config = dict(
    n_layer=18,
    d_model=576,
    n_head=9,
    n_kv_head=9,
    head_dim=64,
    d_mlp=2304,
    vocab_size=8192,
    activation='squared_relu',
    norm='rmsnorm',
    norm_place='pre',
    norm_eps=1e-06,
    positions='rope',
    rope_base=15200.0,
    rope_fraction=0.75,
    qk_norm=False,
    attn_scale=0.125,
    bias='none',
    tie_embeddings=False,
    parallel_block=False,
    extras=['local attention windows', 'learned residual scales', 'capped logits'],
    init='orth',
    init_std_qkv=0.035,
    init_std_o=0.0,
    init_std_up=0.035,
    init_std_down=0.0,
    optimizer='adamw',
    lr=0.00106,
    lr_mult_up=0.873,
    beta1=0.95,
    beta2=0.98,
    lr_head=0.00654,
    grad_clip=2.0,
    warmup_steps=261,
    schedule='wsd',
    decay_fraction=0.737,
    decay_shape='linear',
    final_lr_fraction=0.1,
    batch_tokens=131072,
    seq_len=2048,
    doc_mask=True,
    train_tokens=906800000,
    steps=6919,
    dataset='wikipedia_en',
)
Each number is 500 + 25 x the weight over its row's rms, rounded and kept within 0 to 999. Layers, rows and columns count from 0. Numbers have three digits each. The size before them is the row's rms in percent of the matrix's.

# up: layer 14 MLP up, 2304x576, rms 0.0528, rows 1440-1508, columns 0-95
# down: layer 14 MLP down (transposed), 2304x576, rms 0.0488, rows 1440-1508, columns 0-95
up1440 097:479488454531515507481511509558479483486531481495468515517503519522510532540544519484522497542519499529504520505509468501467478507496527500516522532487507496489477485499486482483471460474491501483484507470506460499446501454479550459522530513506512456512466529490493541483554488514495455475
down1440 097:466506522514505472522499504546507531525510503529511494488524491456513525509454473471460493508500491506535460508517523509518486514507540481541508476482441506497455490523476513505509512475558508506497495498503547471472493489487498511524444507472556470478511491527533472492497497501518497476
up1441 099:478494503499528551538505498482540502475515519510521523479520528448499524553443513499490518524484501477504506512476579445482541513533552543514487478551526528543490504480502493502484486496502521457471467435498529496501531510489483513503505497549526502535493507509490500521495514528483507498
down1441 102:535531532501504525510473505497533494460473462521509466527514545416508505516450487477510479483480523499499405486518482468498486442495509413472519508487541508487475483492499520476477513495501479528505477484516479501489476504491490530470510498510494522506533485471512482463476527519456499514
up1442 102:536540479533501491486509469557508498506557467507499516494507531487528526499540486499467501519493493463488531478547498482516498474487517536463511504478541522475526466510520476499505494492476478490482485501486510515506521476493541476517516500504486474473514500489536505488540515492499456473
down1442 103:542475539493515552521537525488536513484485496523506481503516537524530458495503495498523488496509479460565523506502468513496505514499499455512519495533491469509482508450505512517503507471517448477500535485492531487496531504520535490475513493493555466443500492490527494495520519533520481464
up1443 099:457495515525478496452469513490445513501490496484465491510473525524502511521507479517519499532509509487486471499535511479490462464555498491500479489470508500493486475474490514455480487506519499490522519508492509463512517507529534480570530523524509472481499491539473488516494532487489481483
down1443 101:504499551470519496523489511553481523518561541445532516499493536545537474512517526487499467487477484457490495526539484533505521474516504518482522511489470502473511494499507439484495506518528515477494493466493515548508514501502480498495474531516495514475521555506525506493454446507467494496
up1444 106:483498476530525507541483479494496514509487463521492507512533523439474501522520488515464511507492494516487500462533516512506473548527470497478492493528518477476511497501479510471526537482519485506520490462523541517465531484502505455482525482554495501514485467509510469502536491490540507549
down1444 103:484510461486515491515508524481499494489526531489476491509492510489547500525501532492444563496517539482468547467503559519489505501511532487483495498514495449462477520491501480493436463482484482512512514458496476503508495521511518527521526523512494505535479502564472493525528486482491500529
up1445 091:493484516493540498489510508527504517562476494475490510554518454504469499504522520490529516502559485489492531447526507516501535436530539507545511506509515490546489475506486472463496509488486503487476490512501509493502497500523543486480492537540542472533497544509523502488459485499482491479
down1445 089:458480466500521480496492531496503447513561475543512490464444536529516462528478511528506467500516494466473526447481496525504485492518447470445491530476474533483490521450538504456472527484487498459511511479513473485471510486477442496533530494493511465509480474477498493493551475515489489524
up1446 103:516540517531489488486434495496444503476491481514530505491478523502522532485475489481483497525477530429457533499470528473453510549504486497503464525514527470484478531464511471481456483493471521493488495414493520515518532460526492430518467505492518500476474493512531505501527475447552487487
down1446 102:501498486521502478489523491464490472502469506517524487524517514517475497493523511472525484499528495513475478482499522531483547506498483517477525538457457490471519527490510516496496462547510531497523559532492492518522522511487526495481529504539471504485516540462510469465423485484551494516
up1447 110:506560487473491493501459489482497464494504471512511541557483496500454485461469479513517462474466509459493517463515477493435498505471484515530481506515525493476488525471534493499484559491474505470497494469451496479477491464429511496511529493496541487482483482524468522486499514498476557503
down1447 110:443490472485445523518477521526539548531466534524471501480510480529507539471476529480525504540503466488502497501493452484496539513525478529539495489543527495476506514481545521472476478511462524494546494476495498487479441484454514519511547497480486504530500504478551495515568490529540485464
up1448 100:548523506516503524500508524504508503520488532484492488475503487529452489499451504545526466479477497491490550464487549511468482469476505508527493522460534506509497481517456475486523533499494523524459520498484527483517508475548491450514536498478528548470462519506532493463508535532482527450
down1448 101:510470491506491518546514535472527472483552464490511495523482456537551489472474495531535498478488537528510525454478497508441468511534497476469543473521488470528488506520492540490551524528523458538523479502499466473556474489484487484523505485482485480440492492493515515542498508505517490462
up1449 093:490489478488450502506492540537487524510492506497493532530482500494507524461524481494504515565452523485507536483506513451533502526504498516500539539514540469480516507498491497514499513512471512496488490478514493518446484462543507505500542450506511469504529510517518512555533476486502493467
down1449 092:515533504481556474501515494487497515477495487482534441477471506525502472563488498536501514479506489494509489533501497490505497477517477469496499492482463528490473503477518482463481514498490506480469496512501468533501499550491492472485508494541546516492514515488471486461479497491508519522
up1450 092:439524469533510463472446547526491494486505461513459493491506508518477478525491558542535503504498539473478499510501507531495529581507460535481506481534487554539522469498486518502503496463479451436492507538503497476538486500448503455493494495511509500462525468516494504510492498500516495518
down1450 088:518489511519473532550491492469491529521540521499493458565491546531478504531497524527494485503528527486528479516533525477535458532542523464471505508482466503539452534528470531519546503496523498485501510494494490483497533489533484468525512473500527512515535474517476513477519489473484491476
up1451 096:500554551470528554471529487475480482559485511495501463461492531531489487492492518519517506554498496493467516535472501509494525519485510512510459497516507487520484500487471522494445519455447506480507477523499523455454469482476511470516516491515509492514493482541487516496473500517549461529
down1451 091:502520531511504494503486508480526527466514461513516489460471550505462525505476546535519510517473505500481481507484477496544555455472484485491456555458437506501497532492515475532487526472495523488505516483522490487496511490511520506459513493513499471486489514488510516557469514502510466504
up1452 095:479544493534524511532506514527529522446480524513498487507557469526443518514528483510527488469494517486487495465542498528499506491501499516510529478499491484520512503474490483495475524500480520490514496466498483514467549506528538498487487508492510465483509493468488496499524518474513524523
down1452 096:542465489495474485576471474520534493556521530448439511515494492494546516494513512467489527518496510521489496538493527538512487491495470523536500542529531533502513516469455537528533484475514503540534469533484509503524476470476527500499466529507510483504467475468510484547486494514497505497
up1453 103:532484486502499522509509497502518521504474473525466456517522517562493502514474463477475480501542546450470468481486462489532465483500491502487488523534515523537494477509489511479487515511465499445485477469475531516489473496507505491504519518504491494488495483510490511510504539470486466493
down1453 102:504460490524524542493491519473486498509513515521523468516477492483517537480459488523556470507457508499480489485480475478481488492474479472486500513514431485479509505520543458501490473514515508500445509529517502491465484497508478485512510488479504507515467487546504447533496488488485476449
up1454 100:560494463481505493555537517494518495489495473525451491452462498486494497498480524510456469500527494495493548494509509399532554532481470503502509463493466539472480490499500488483502495491474454498499491451536490456482476476491508488484473520483515492515493474472498533456510512496520507538
down1454 095:529543504489503469526493493492485541481492484499533473485531521507467496525464488510552501519476526516513496524490485494517529511519464457496543512509481485457532497496513485440466465505499497480517478547514491509483505481508472486473496481502483512489516474498453502481524476529503498479
up1455 104:528517469497523518514505491530510509447494465505494459486505516481514510494467475480519518463510536530511501485491498468470523530537504484510497460514506488516452503496485486454523512484501514486496530509508495497518511489510527472493514515472509450537476538514485529504492532523551457532
down1455 106:485479485451467518543536550496464516509493484515504490521472529531553506483483498487495522503527491570498511459476513502474522476488502531509551508505479507495513500522519465494524520456508510508495499442464504467495501486481474507505476478528479501513505500499530472496555526485520507525
up1456 090:521481506506492499499490476492474480506517472490529469444524510474485518572525508495461505500439480503526490499492509479526489507531524494536523504505505496512508543487489553531462488466512455454552482511469505511461476478481565489520467496524521503485509459511493481522495518514524455500
down1456 088:512478501521522468460523488507493481471514478486468496500501491462445492466492533534501515492496543473490533486478491497462532525501495510529483497539535462474508527467496535511471532519522538505501505525485481529517537472453471529502496491487540468511499476470495480511523477500510504517
up1457 103:477508530507497494495509549499501512520514476489511479503447538491508485506528504497535487519481501472481467485533509462479485519546480523492482497510489512492520493468512478466487509500524550468482515532465529484465534505465548510506517500499507533520513495516496520490520494496514462509
down1457 105:470484513494519517521455542528469447503527494501498518519484499516497504485510515495467483508506576532440496472462468500478471504523481510444469503495513546481464495515500535474524546460488533480525502517495472471487452483531482502510515514503490540520503515512500518514507549499486503516
up1458 082:489456463521504510488475501503541492534490536493477459493557503461488519510495493468515475527569485470493453496483488460501536562499525462535471556482523496526442529486505526484460485498476546479468488509498467566512518504487451506478478486572451508491509516475506520504529536521523446501
down1458 067:492545560516514509527506500507503511510502482522516474498519515492502512503504502511509508477474512539483511520513516495511497503497456508525499489495480510486508516489484528461502513510517504487508516500499533499486498504506515507504518501490535487526497469507501486510500518480516493519
up1459 101:558492506491519502516448485513515511463486533489483477492540533498497462508523546485466481510451526479472531494484497516504534476504422470493531532535497508494518499462518518464482498507481506519518549467473491541481522506565528542515509486499516487491450499506459513542489455492523497522
down1459 099:484497498494497470507502448462517536444467500493506593487471510536483502512556484504448546456481553508531499493494524508532539529449487529500514480515529510509481515508489544505486513496480493528503510487493464534524470483494531545469512513525507501491536513470493478518451518479481510561
up1460 097:478487526492508532529522506530499472485524542532544545478527468485472484472486522491507435478502484463502492471510510478482509544505457483518534545569529524496491465464513506519484515492535448506525496489453455537503483495501520475505514492500480499486499491493500498497511542483478467543
down1460 096:555488497491515509479486489510465530511503520506506509498492516525490517509545506496515538480464484482451500485511533500483480488521510529480481527477485501511513497452511524504493492491533512505534547539510529509495472516500511501513512480482485467475495520511502499519455548512461487521
up1461 106:522518514541575499487481514463523458445517452514510519503538538532496531550480485483477458523505546559484534505460519505535504513560508516493501475460479513500512551515522477496485521489469502472520564509492495538491492517498499447496465506532540524505496509517500457512477490481523518526
down1461 110:533545501490511483472502521455498503544468513500507503458506499520475501490486473470497521474507508518497499505563481487481495505490503497494500516509536524501475534547473508502451497517504460507525483453484508527490454479523541457482503479536498487510512479481506447512501501491493491522
up1462 097:526486485543492484500476508482520474532487501498479494528474490486477522535547522536490518509495496506497520483476471491506493485518504512525506522508499494521496469452463527461492512504484478483545501503517465474539500485515485481518505494521497467493512501499528498475489505479476487494
down1462 097:499446495506501530465525494474535523527463484527478509484460476521491496464526526510506498510496572504518496499499511442543480525486506541503542491539507454476479503536509505505475502529523516467499546522489511494510533477446515509460496475490478550491507431497541524525516464497500491542
up1463 092:485493487468518496540490531502507475514464467495553493494470494550419491494479541495513493560485530484517456508443473519469534520468467520517533478487509522470464440517512511515460443516492490519489501485530481476541495448513501484521478491483505491532567497535481502489480513468478475527
down1463 094:476485489580497464534516447501478482495495535447512510484503494491526484522472489494443473503473467515482472463495490503489534466492512504484486473513519552504516506493505533483511522504492487466527522511504505507513470512503531526517508507534526491488510506515478490487489498490480503456
up1464 100:467519457532491487529482506507473480503498492529498472546473467532460507505455468509512509516528496453500495506493560518467422564451547514450525536524476488486476528467528473479538492488482531531479519432513539463539518466521487462536462519528480504515473498523507478531517498482485495466
down1464 103:516490473495547523455528518514441491476513478494520506499519455496493485506488523503493510503494487475530475492475493477477502510475477485513471478496507488497504497507501530555470468506490477454538482521483410495482530497510497490491500539499465478513510463472504488528450453526480484492
up1465 094:512501523498534539530502514451494468501550486530528518471510482492530516481501532536525481532505563513500512490517529486504521518504473486498490546549478457512519503524510473500482492523519501479503484526517541529484545502484510498539480468500472485483484492500457518543519475507513496507
down1465 096:472530525501519508453456498473546486489485498495473469554457492450481480492513514487524488491514505482499481516518470508529510500469445482513505543519520463537505513547486477479489480527512533502477549496518474501509490505521505496459474491500503492504532474450530449496509537526490510523
up1466 086:501480481525519498504516505477528484508516512489516492514496524550443513516495516492470503518494488470493496480549491473469457533465505520537471525513532512471500458488486501478495515477467489554461523492470485522502524506516494455505493471493477505491534479499485456515500518476604526542
down1466 085:508539519500528493488473503481451553491502463464496478502490485452505456506510488538477525493506466546493497506456512496495483492561504495487488472518474487496541521550526549505533485501508510482525459505522468496520451497489498524502484545508522496483502496495478543498472512488450466499
up1467 100:479543542489469491515481476473490495543517494492520481444544515497513478511509506520506479567489518493470511480515479482520482504511465475514524485500459512456476492490461537463471528556487446503491511470490486489520547510446483521481514515505478474524504496493454546524494514549491525541
down1467 102:497487513533510471517474445527448502571490504515520486489480507524469474506497536498489474502484516527506487529511471499529492474452479503477509464508492457498531460486498514507461509490531544522485496505480506506493505440420470542511501468490494505501509504506478484499467499492528484468
up1468 102:535594506489503450489502505493481475480546491498424517532512465445508539465513509464515523498510466504491474514514538540510481557545495494526472496527491498538518502498452519483442462512516484501507505513512488511525427507544494500534518484509540476516450454519520482509509557486479467484
down1468 104:499473474514518504538476471545523433495457523528474523466486502488496501511488514490477514468505505504513508516458499518473530477480508464503503524457514479515481522505496482502467525474496469469496520498562480501488501523528481474511476472480474506503492475523539534482476505449469500493
up1469 096:531487519429493500482496502525529482524506427549542531508505473498517569539519514514504452525538497476509523492480519483535527532528484479545487479490453526506495502500481474509524559452503464445496490491460493517471506474454510514496507466502533531535523516454482499503508506569504495535
down1469 095:495485540566518507503502472506496515522474528492460498491502479510493486496508516470478544512531493473489481481503489550518466503478462522483531493504536487462480529560488500493479459517482490484492472494557485554507475508484503520517506530506536507473511503499494514531524502546529495496
up1470 104:542453532498528529523543518475484524521520471482496513532564489495485554472492509459525494502458536468527502512512495526529520475524507519468482546479542478520501484502486551494473493520497501479511485519474458510506514488500455525522529518517519508512508530497490481492502515478539511519
down1470 104:496517511478477471510527497490535500511492533520492529475542490524484487505460491482518495468495536489509500485482466497528507527503487513551516462462514477489477522557493490513501507542507491502510507493479498462500528530537507451477500470488479522505468483498481518513508493485505473475
up1471 102:522494475511452513526498548489445485533479512501478509493457521502537504499521468496498468509499499472461520497492563513487488518462433525492497501526544504495482523454512471496528501476488482457446529480512495518537500496483512486470494445489497501477500499495508549525494468490473538477
down1471 105:504489484493538548490462493460512517456497492572499509475480469444515509522516504548553476491531545505508504501454425480520526477484526492497559538450513540497540492481460504491515499513512478464468507495507478514502480496504480504515484490467444514476508497544468529487467517517510450465
up1472 099:520544507472495512531532526559459540507483485501455496479540526493520516512486506521533535517458523477531517499518495474509488520478497491462488504517502545523481537530501517477470510483450495498471471456488502536481522493516490523534497522480481508518453524493493505504534504480516456509
down1472 099:501510487512512512522509502451527510478529502541483500460465508480496536540522515526475524476473515509491488495474487515501477496507505510538526524510481505516507525488466501491459492493488529542440471471500534496493478518488484503446466471553475519479534496522517497517485484507504517506
up1473 100:524514500524530512515507557524504472478509523499536493485523481517488497530511471480477487489514484475499500505510510493491547506537541505495490513515572478533477530530461511502499500517515464476508488500461508505486525506478496526521520443488505522470506490479490501481483493548492504498
down1473 101:509528482484536478499473470502484492508487478484474509507506526451515494492497507492492472483499537475497525481504498516546496471500483500505540468480480558495474508501450507544503515512462521513506508526526518495540492506546503537486500509518512495515468477544496472474485487513486536490
up1474 110:515486515481495525511514524505497521459510489549527458479537542502497532502520466494502489509471496522439529521511504415514505515487505529496542505514510521530551504481495503475511520504506462452482450445508469501487509453506476506491474520467512468433480475521506502508501488446529535477
down1474 117:472480536498480524511465518452533473541505525512529501502451478453477512464496509547506478543474494491502505550503475486525493475483501529514531509517512474508469517511530478481539489501541512469508498532527480498475482478469518497515490476464527526517492504417531448517467452523486524502
up1475 093:521484499503501475471498479511531453529474484548447516461533517495523514504476525495521522537528501473486528539527530499529518489524497490478457505497510553500493516544483506495474505495441518503543470504501443540521514498531503441509515477511500520486475505476490502483514534537491479558
down1475 095:478453512483502519522479508500480488487490512502478536498508496496484540550524499503532485538561492502524544512478511511470500525498505477482516480478480536563517492502510454490480497477455551532544512522524449538512515502481503505546493489502452504455489492504491485490452476550460492477
up1476 101:520477453502529511528453507515521528506487497493512515468466507477510515514495529485504471532486521446491520503484513503542505456524490519505521490507517524499545492506494484471487515492496493485509506502511483485532468493498504494516503470542495464506481517513509493489534511494493478511
down1476 100:492538461473489495483489538506523501493493482517513533491439488498487462517461479518479525499536503503502492486536566509492567529548553479484532519474491464511496481501507486548458542529548438473516524508492503552481517463529495495506463539522517505485474549489473488491476477522460502509
up1477 103:504472499537510508481484492472512450536488507513543484528522454444518495512531516535449462485466536502507504435486479478513506537514537514494515474490541468492458484489496496483486541472526455516488516470493502480485514501505491443499541488537490492512466521525520529490476480520515515482
down1477 105:504493568496498527496498458534460546531477473493488499546540497529504511476495520522485509487503533484446508453556476480499559492530505528520492477491480498478506535479485486512530445501486448511473504496420491504508505484523528506561495501484507476478515491482479513554532469480491505528
up1478 082:478503514521483512540528488523508486527492513509489483495516494521531527516489506491487485465504492492457480475485516505491518519514477487526501478585485511526444498464535460466533482529466518489474475483471518531521499444510520488495486459503488497514501450479556501494439480545525491513
down1478 082:525539526507486462473483526522510463519494524450483477478483492528467488490483490478504500505507494523486500498505523503448528547516471497506471525553498503507468501513498504514481554538511513475466481477491532502502500497514534465486484515556509453520468515486469477518493484496474501485
up1479 101:516501541494495505514502534531494496490513476507480484508498513460506485536530518473501438504497478438475536453493521491507552485516496483510477491469518490497526521514447509489498453513492495470541508484472510492466549536546490501516497524481518489460523528476500543477487524553459454497
down1479 101:503484522513494524492500516543515505561534490488515512508528501501462515524507510492515494526536550525457554522501514499532493524532486515491475497551491501526507508474484539527493487518514488485523482498499587519521513571478475484478503512448522485460499486447479503472532446523509496483
up1480 108:526554506488518519535492522513493478490507468517521478499465569536489530527470502482470481507503489498516490490507574518517533486474514459480520484524461491467510485505521518499516476456529478505507491484500493480497491513531498534490519508450487495537456506536539509495519569526469484467
down1480 109:536507487536520503508472516484476532522493527540556514465481527463508495520497477487487539494489477497487482498483502501537524510530511484503481487503526492501487498473494466507503492482493476484489525526485495488461481509523463499518495429508481472492443510471502497496512507487436485504
up1481 110:520497497511517478522501489475497462485531427508541473492476502506514497488517526489489503546496545500466484522529485466506520537499479520458525513486509521525495534503480540476475536458494474483524513493513461468482485460518528499536508517497513503495484501528484487519471474530554495488
down1481 103:509511496487512471514463486518522498532502516471447517524492501452511521514484512484504536483488510511528472507469484482509513523498464493508498511500480473521478478450510488495519519491514525495527493483505493489500515494532515475478525466501466481468525526502535504512660465458536494532
up1482 100:500503501571499519516470456508474501502493489516498474470503500495497511499489499529525480462471514513496546466562479498512516493484443509476507517488496492508500507495495518526466507505510545456473516534541428511479524470496500516511482493546500507491499494514529472520508516528504535518
down1482 100:499488531477476505529548530506511473519482491495470477543508476527516491498437503527448473498536498471538504503484480513517551497466518464492480515515483508512510491542497545499531527501488556495501486505527508525503508516489488491513446487503514508537450472494527504520483483459491548501
up1483 099:500510506493491521547524499508477519494473518484499511495525522514506531488487500459503502496482486505521525499477525562552498473538503497497495541549512503484483528501478494541556552497483518511463493457451499467532514454549490531496488484480566512532479456497540526540501513478485549515
down1483 100:487469428559510470511563469476487507492493490564472522474444510543442520515455489510509491507509519549541498498469522489486474503499509484483553546491501486496513522513542489518481484470490519488551507480517474505498485495507512489535520503470512513492491526520494524522528497485513514513
up1484 096:482517480513479538493535518497507461478526516545493524503503486508489535497491505495480474497527509529480510481515552513486458505472484465477507504553485509506505533521470514520477513475499500513528489484476486492508490453504502453494511468520510490510507526517473485541493459541494506525
down1484 094:473527512524496500509461533487473531446491501498500489512501469511499535510495495497539518477478471514487452495512483517482487477493498502490502483482508483478546506524507508529497516507479502522476521496492540461522519505497447474480518507464512483499489515502528510493498448517504533543
up1485 108:511480523518484547493498493475508470518527535524503517522471529502482542513527500463531517509544531445458530487539552498482472549518493539525479472463506503539527460507527487470424515481508521469539473500540446496541515496519514498504508499544519473488479470501451511551490483518490511453
down1485 100:499471485528494526482484514472478460525503481524529542532494490487521526515515518550476519495528500488488513473487499454515531480473505494498477514528468539458503438493429495497511499480516518505495456452515455499506467504540511503519481435497519516501468464483527503499536494501496507463
up1486 105:484533505502478518507496472492515511522502509500452485436485504540533556513462528500514491497450484502466457498515492454525488520511495489497527486498496519455567487485542565488493521497516466459442489521486436527470475513534479462515510479463549522516502533555520472510504509512511536537
down1486 101:519491466510524521484505515472473534484500501515476479462501533493500475487529511491485515482469491531467464514557511519508488513513552535467472528489516495439537518494482487493459531523515507485505491508503502525552519491491552525521477477449528503492453484495485529506489506518492496533
up1487 099:521505477502498508516431490483510491509495507488503492486552475532506496527446532474508500488565518502436525499532549491511467533562517475488550524452515520503515516516501513516508478493492438533501501511486521486524493488475464507499529497538492474472483480470484474498502471476509493474
down1487 102:497487483533511485488502513551509462521499487505487481538448492526520523449511520527500491475522464508529480526486453527484467508470472508503497495501494492455502484495477485509483516536495482465508468529466497501481473465515529477513523474486507501528507496518508468485539501506503503510
up1488 104:530506520519483502518542519518467517495488494460536532517438457502479498459569455488507529547500507461471463513513520477530514468530503488496509495520509497509504496519515512507491484488472525511466502490513455478496508487510476522517551496536488510502495507484512490535501481514511524528
down1488 106:483476441473526523489512509503472477507485511533501510564484463498488459495495522480486534479529499529523525495502515528509461494511506497490548478533504511527522476489508473427488512524476516497518495466482508486500486494524480516496552509487512495486509503530479499468552539449467483515
up1489 096:534532523505490504505510540519480500520518476478502507470460498499515546537556517525477476479526485523507455491515558488511528536506483534471508477548475500476454517519444492499495469461439520476476468478467497454500525501479512480536496490537557504524522499489510498549489478550541457499
down1489 098:504533473487520463499485486484512506492514489479459535542487532494521461471514500538510513503497460490503510499519516501522541519464521527499513499544487532495465518458502482481524516473469483520495516499503507515501496464490502510522503482555486508477570467494543486478521513511517471497
up1490 100:475521506480458524451520504494467518495543497501412498517465539534471502485466486495499485527502487486465521485448539506501549539489507500538535548498515502504485481462510540514526534493530472536528461492483513490458486523518494520528494493484509529477503453536491472492491476548514546503
down1490 101:501488464469466543499494483531492480485509525489499476466478537494543484454464502491475487470488513513515488498491510432486514469444503456463512559516486475490474515481508501471476531472476483515493480491478500521502503531462477527510512461473505523496477492501518524514504518489509501497
up1491 102:505560480496529534495499511520520500506537514477510496504522505530454444520494469525502465485538452482509499526502548471502502487498477521522522502531498525482503534456501497503496531492484457521489529486501501555502513543506512481488515415517484511463478479511494498488505468568515483427
down1491 103:498504512523544480462504494494469561458470531498550496491443475534470513455525468532512527499478516518464499478516494500523563472441488519486498503503511514504489487469513460505473482480476505475502473457497518469504517478502459529516525538524444487501520462505493518494506464516473511500
up1492 101:521526493487485513529475482491514486486528470504531519485506521502504520479494493455448467492473549508426534513487514510519528502494475489509503529487490518463495526517452526486497537494432500436497508493491505519492563554506538503533528463530528535486488500490485523499479487496469508542
down1492 099:450473493512500476489499527467487498516507487467543479527490513536479571520497510473522540468498529493532483500551495549528490486519505518557504514528466511488521530509543461470482553522483509500527471506497463489575519521492528474502511503495484489498489515524546508485533492479528496489
up1493 087:533518523500497501497514530475453500478496469535515463504464480588502467513523474453491526500502495525466487480535557452519528506521493497482504522509500457496546526515490512519530501463496481489470472505487467466446458465505504511537577419504505519498489490501534469501541491464536476450
down1493 088:469519465527512545516483503539551520498484519506524467511479525493485506502534526493509454489523516505489465434508504489520546500502460497514513547533461494470450475446473487501524519516494437458513498476484461504460475501502530477508517490501511477527541475517496453525492502461513513517
up1494 096:488520516503517504498494457480472517515492488528480527491518517519468531570540503476505448537506531507530498517532501495540571508485475508501524494502555530502545526504454487499494534491525493494531531504509494482505517505522489475558533497485524504502486498464549526500516457434541504518
down1494 095:522518514527507542499477512514490490505481497498447474511545520493496531519499425452521543525523442500481468511555535513506517448497566475513526443522460532506485517498478489506516482502452476526539518540500448469477505538493535507509519531535529529510483489509514482473437543465512499469
up1495 099:526506524533478488540505494488480499479562518537484510462498518540467527509546525498512488495474466508457515524508502521462490545472472496505483484497469435516517507477504497519497496467521518496507490497503482526516507485482521427495576464510526477496464494438535467502514491458467480533
down1495 097:520498509486488474546512458495521478455479515548498483466528512491531510507435483503531483501468479488450501486521514501467469530473472509461474524490479478501534502524508523544480473478482505491495508535485467495545494559498519539448495455523539504500480481493506519476490493531485475530
up1496 093:493457532520517510511492521507510476527537471475524489499488536484490512487489524523531495521475517529450501484501543489440515508567517520519512484482499546534537522505508486473475535488525503486504494482521503474525505492514503493505540476559496501519552473520496520500480495502495499470
down1496 085:501512502524508494520511497494467498484507535561493473524498518527462507489528492480496502464504483501530493525504520502470492495468515493508494470489521484480517479541523546528517498496496473532515528510483506485474478483506499509460477559471507527527456496499499456508506500493501542484
up1497 097:498486519510519561513500487545503500474524537522496529523514487488501555474479540468453465524498541418483512476501513536532487478495467524469508503502499523440474514517512513493477536488477505458548479479511507515482507508481533497488512510507517475507504466496506496480507489473501518518
down1497 094:533479497508507497505523456482523527501548485557508483494515505501502482520468502489416508483456520482504438506518517517512477492480511463455490468468465555471510533503514465513518531480533469505460462484480474481510520534485486507438511484490453471488493505494497460516472508446528482476
up1498 097:516549521502497494500517564482523491457514488508440529491497497524515510526515504451484490472477517493451511525502522448544457479525441479532520459500495509483522505513532480501558489520527458466501567508513476462500485497494500453534499522493532472482454505472481532489527531493511528468
down1498 099:476508446494530538442471472505489523524490539493466566525510523489495501458529504522497492509449523545458516502506517485495476526499464570500499540489488486488473478550542475503499541528512549488513510492496509508548518531519476509500505497514516501485466519573501497477494505502469495532
up1499 102:483458489462499505521488498479476505514513494504549506480539470511467497492494500511478518482508523501459485501521443464515511519494434536501509530551479531506505525451493501452507535479524499524524487488523502527511500512500507524502518508518497499479501515514470502516523480586473524513
down1499 103:490524497500442483507540494541529479500506515473541488505541492486479491468497520507457508509495503532491466469530483482517478528474468521487503483470551504536523507471519503468472477512523520470465509506490490511539500558555521502542481487529553539488469510510495492556488515511534469484
up1500 106:487524541488548517489505460471489501502521501481480500526518507572510469533522499512487494488521477527534460510483557513516551521505536515466475478506508520463488490522493491489468495470461499556462517508526484462475488497517508520460525533565489478508482509451546478509563499514480464498
down1500 108:512453509476529499505502507478513464533492494531527487468524516465512434521520515493526502503465501460541477495517520513477504485512486507495520535487499473492492534514519450534469539496514538538512553472531490480456535507497476456495485505489523507493470494445485516499500520505501501457
up1501 099:508500531454553501458499494473480505489527462484487482512537508507466453480495511512462496505499477511517462484488484490481544537527500528506535502454506501467498504504510549508514511507483520504535509521481500495505507548493479523498537493531502500501503495499505497543491515535508493474
down1501 098:484497490492540493442481485528496488493534513459485517485540536514484529477522499463523480456528457488478479509505488490546500494541499457482491492509483503503494511450550496503461536524474528499489524482471481522484536491497480502512457489542520510499549571506462466512446507503491548502
up1502 104:504508513533467517508507482512465532502514460530510510548501525528472522525533505531508491524493538447500505473517493493480507492501498507553490471486499504495525485492501519486506543486485509472567503538526485487490527499480537501513539468490484458495511513484495502508533487498478500490
down1502 107:491466484496536540491435475515565508524505521500458456496554533502526500496530499536481513473481521478491540534524485457480488539459507468545525536506487509465467499474518505491474512563524488489485487505515457535482498491513504460504502506504479465500537496473472522499481478486490501462
up1503 102:485511555472544510506505512418496487493517475504473511505500478452482501508487488550492543518512515493489472457489491548531521505480486518509535505489479473466488540490516525503468533524484505502497514498475464470498531530518468481525481488495532536481478488548492541544501540518508505523
down1503 103:486535510481501458553525509504482501495491476481493455500454530538482505489484532494435491534512477513503521520507507502535511476485472463517514446509480483495465552504507512523547472486518475504490471484479502439514537499515517525499492529507493506514497553481493514538477503475500537512
up1504 105:541504568534540500499466488493493490463519495474521489517488502472497491479547526466511523517498515509507510502578515495474486522492510488466518537516525480507507495478498495502511539493478504476540526497485482504509541509497466506511490485477509506494490474536537507507492495438469477536
down1504 107:489485493510503490498531516475523549487511452533500516512505549478543502506447525517493546505536534489510511506513484468522532536451488535512475488515490500465480540443478500477501524515480503515532506520514520484431452483529512513490572523490488510537513513487530528500480504521519516496
up1505 093:504538497526522483514509509508542463512497453474507514465479502541501506472490515505484489510496496499547508481485467490434506528553488500478506549497488518508464519474500510490515539520499486488545505499495519500478504511555493474511471497502487521530476484521503491483506486482516487504
down1505 100:482491493500504495474498480509505508498433545503481490497502511508528521538502455484506466489473499466457504520500465517473490492508521485462499504479492507439529479502508479495498453472509494515497510491519523558491532484513538476502434547454465445495493491471499533521508511541514476497
up1506 105:488491539493499521506503501524485511490471499496516509482507505496510510475509482485486522495502468437480443502524503477510508528528525508476539531494472474491467487443499497520498545509532536489496492462526477515501503527514488525483516507434514560511444525512483491520509469532517459489
down1506 104:471513460474493520533456467484489459494506440480503510474543496485466539513504494513496485520500469511488556565506522539490521499495502534500543484527520481480476534501512464485506466476478520488520493515512493496499539494516481533513466466448513512531470484512525525474512492512484497501
up1507 098:468486488507494477544491509520485475548489520505511505487508537539512502531513447525483530559451525462477499489500475495537516465477454512482588515517548473552472502477522492499487501471463487552508469466533480497523555472546499480472525480527489425489523481491508524490491484490539469528
down1507 100:503516500465539451466564478538507493503502491499494534503485488499536546510497502463466489528480536474507525477534514516480485486518508476497466490519505535491500494494530531513472485465516516489479468497474486535490524527531463509525523461505472508502517526508518520508542534447454547474
up1508 101:502496489521531483551550491483458492496541485511486502517546511542501555526479515524472542519499494515485528473460503482545500451470471511491515485494508515537508476505481513485493520462548507473561455515491452495513470508537497512485488494515505501498554504502489499482538520479503474502
down1508 098:464497486505507522511535485488504465500492532511483496508516478479511512508457510460441519487500541492450477522487505521513493514500488492442474507475528481482502502477482500502498499495468521483538506481505525505501526498507525495481529487454512531544481550523505516508507517480471488523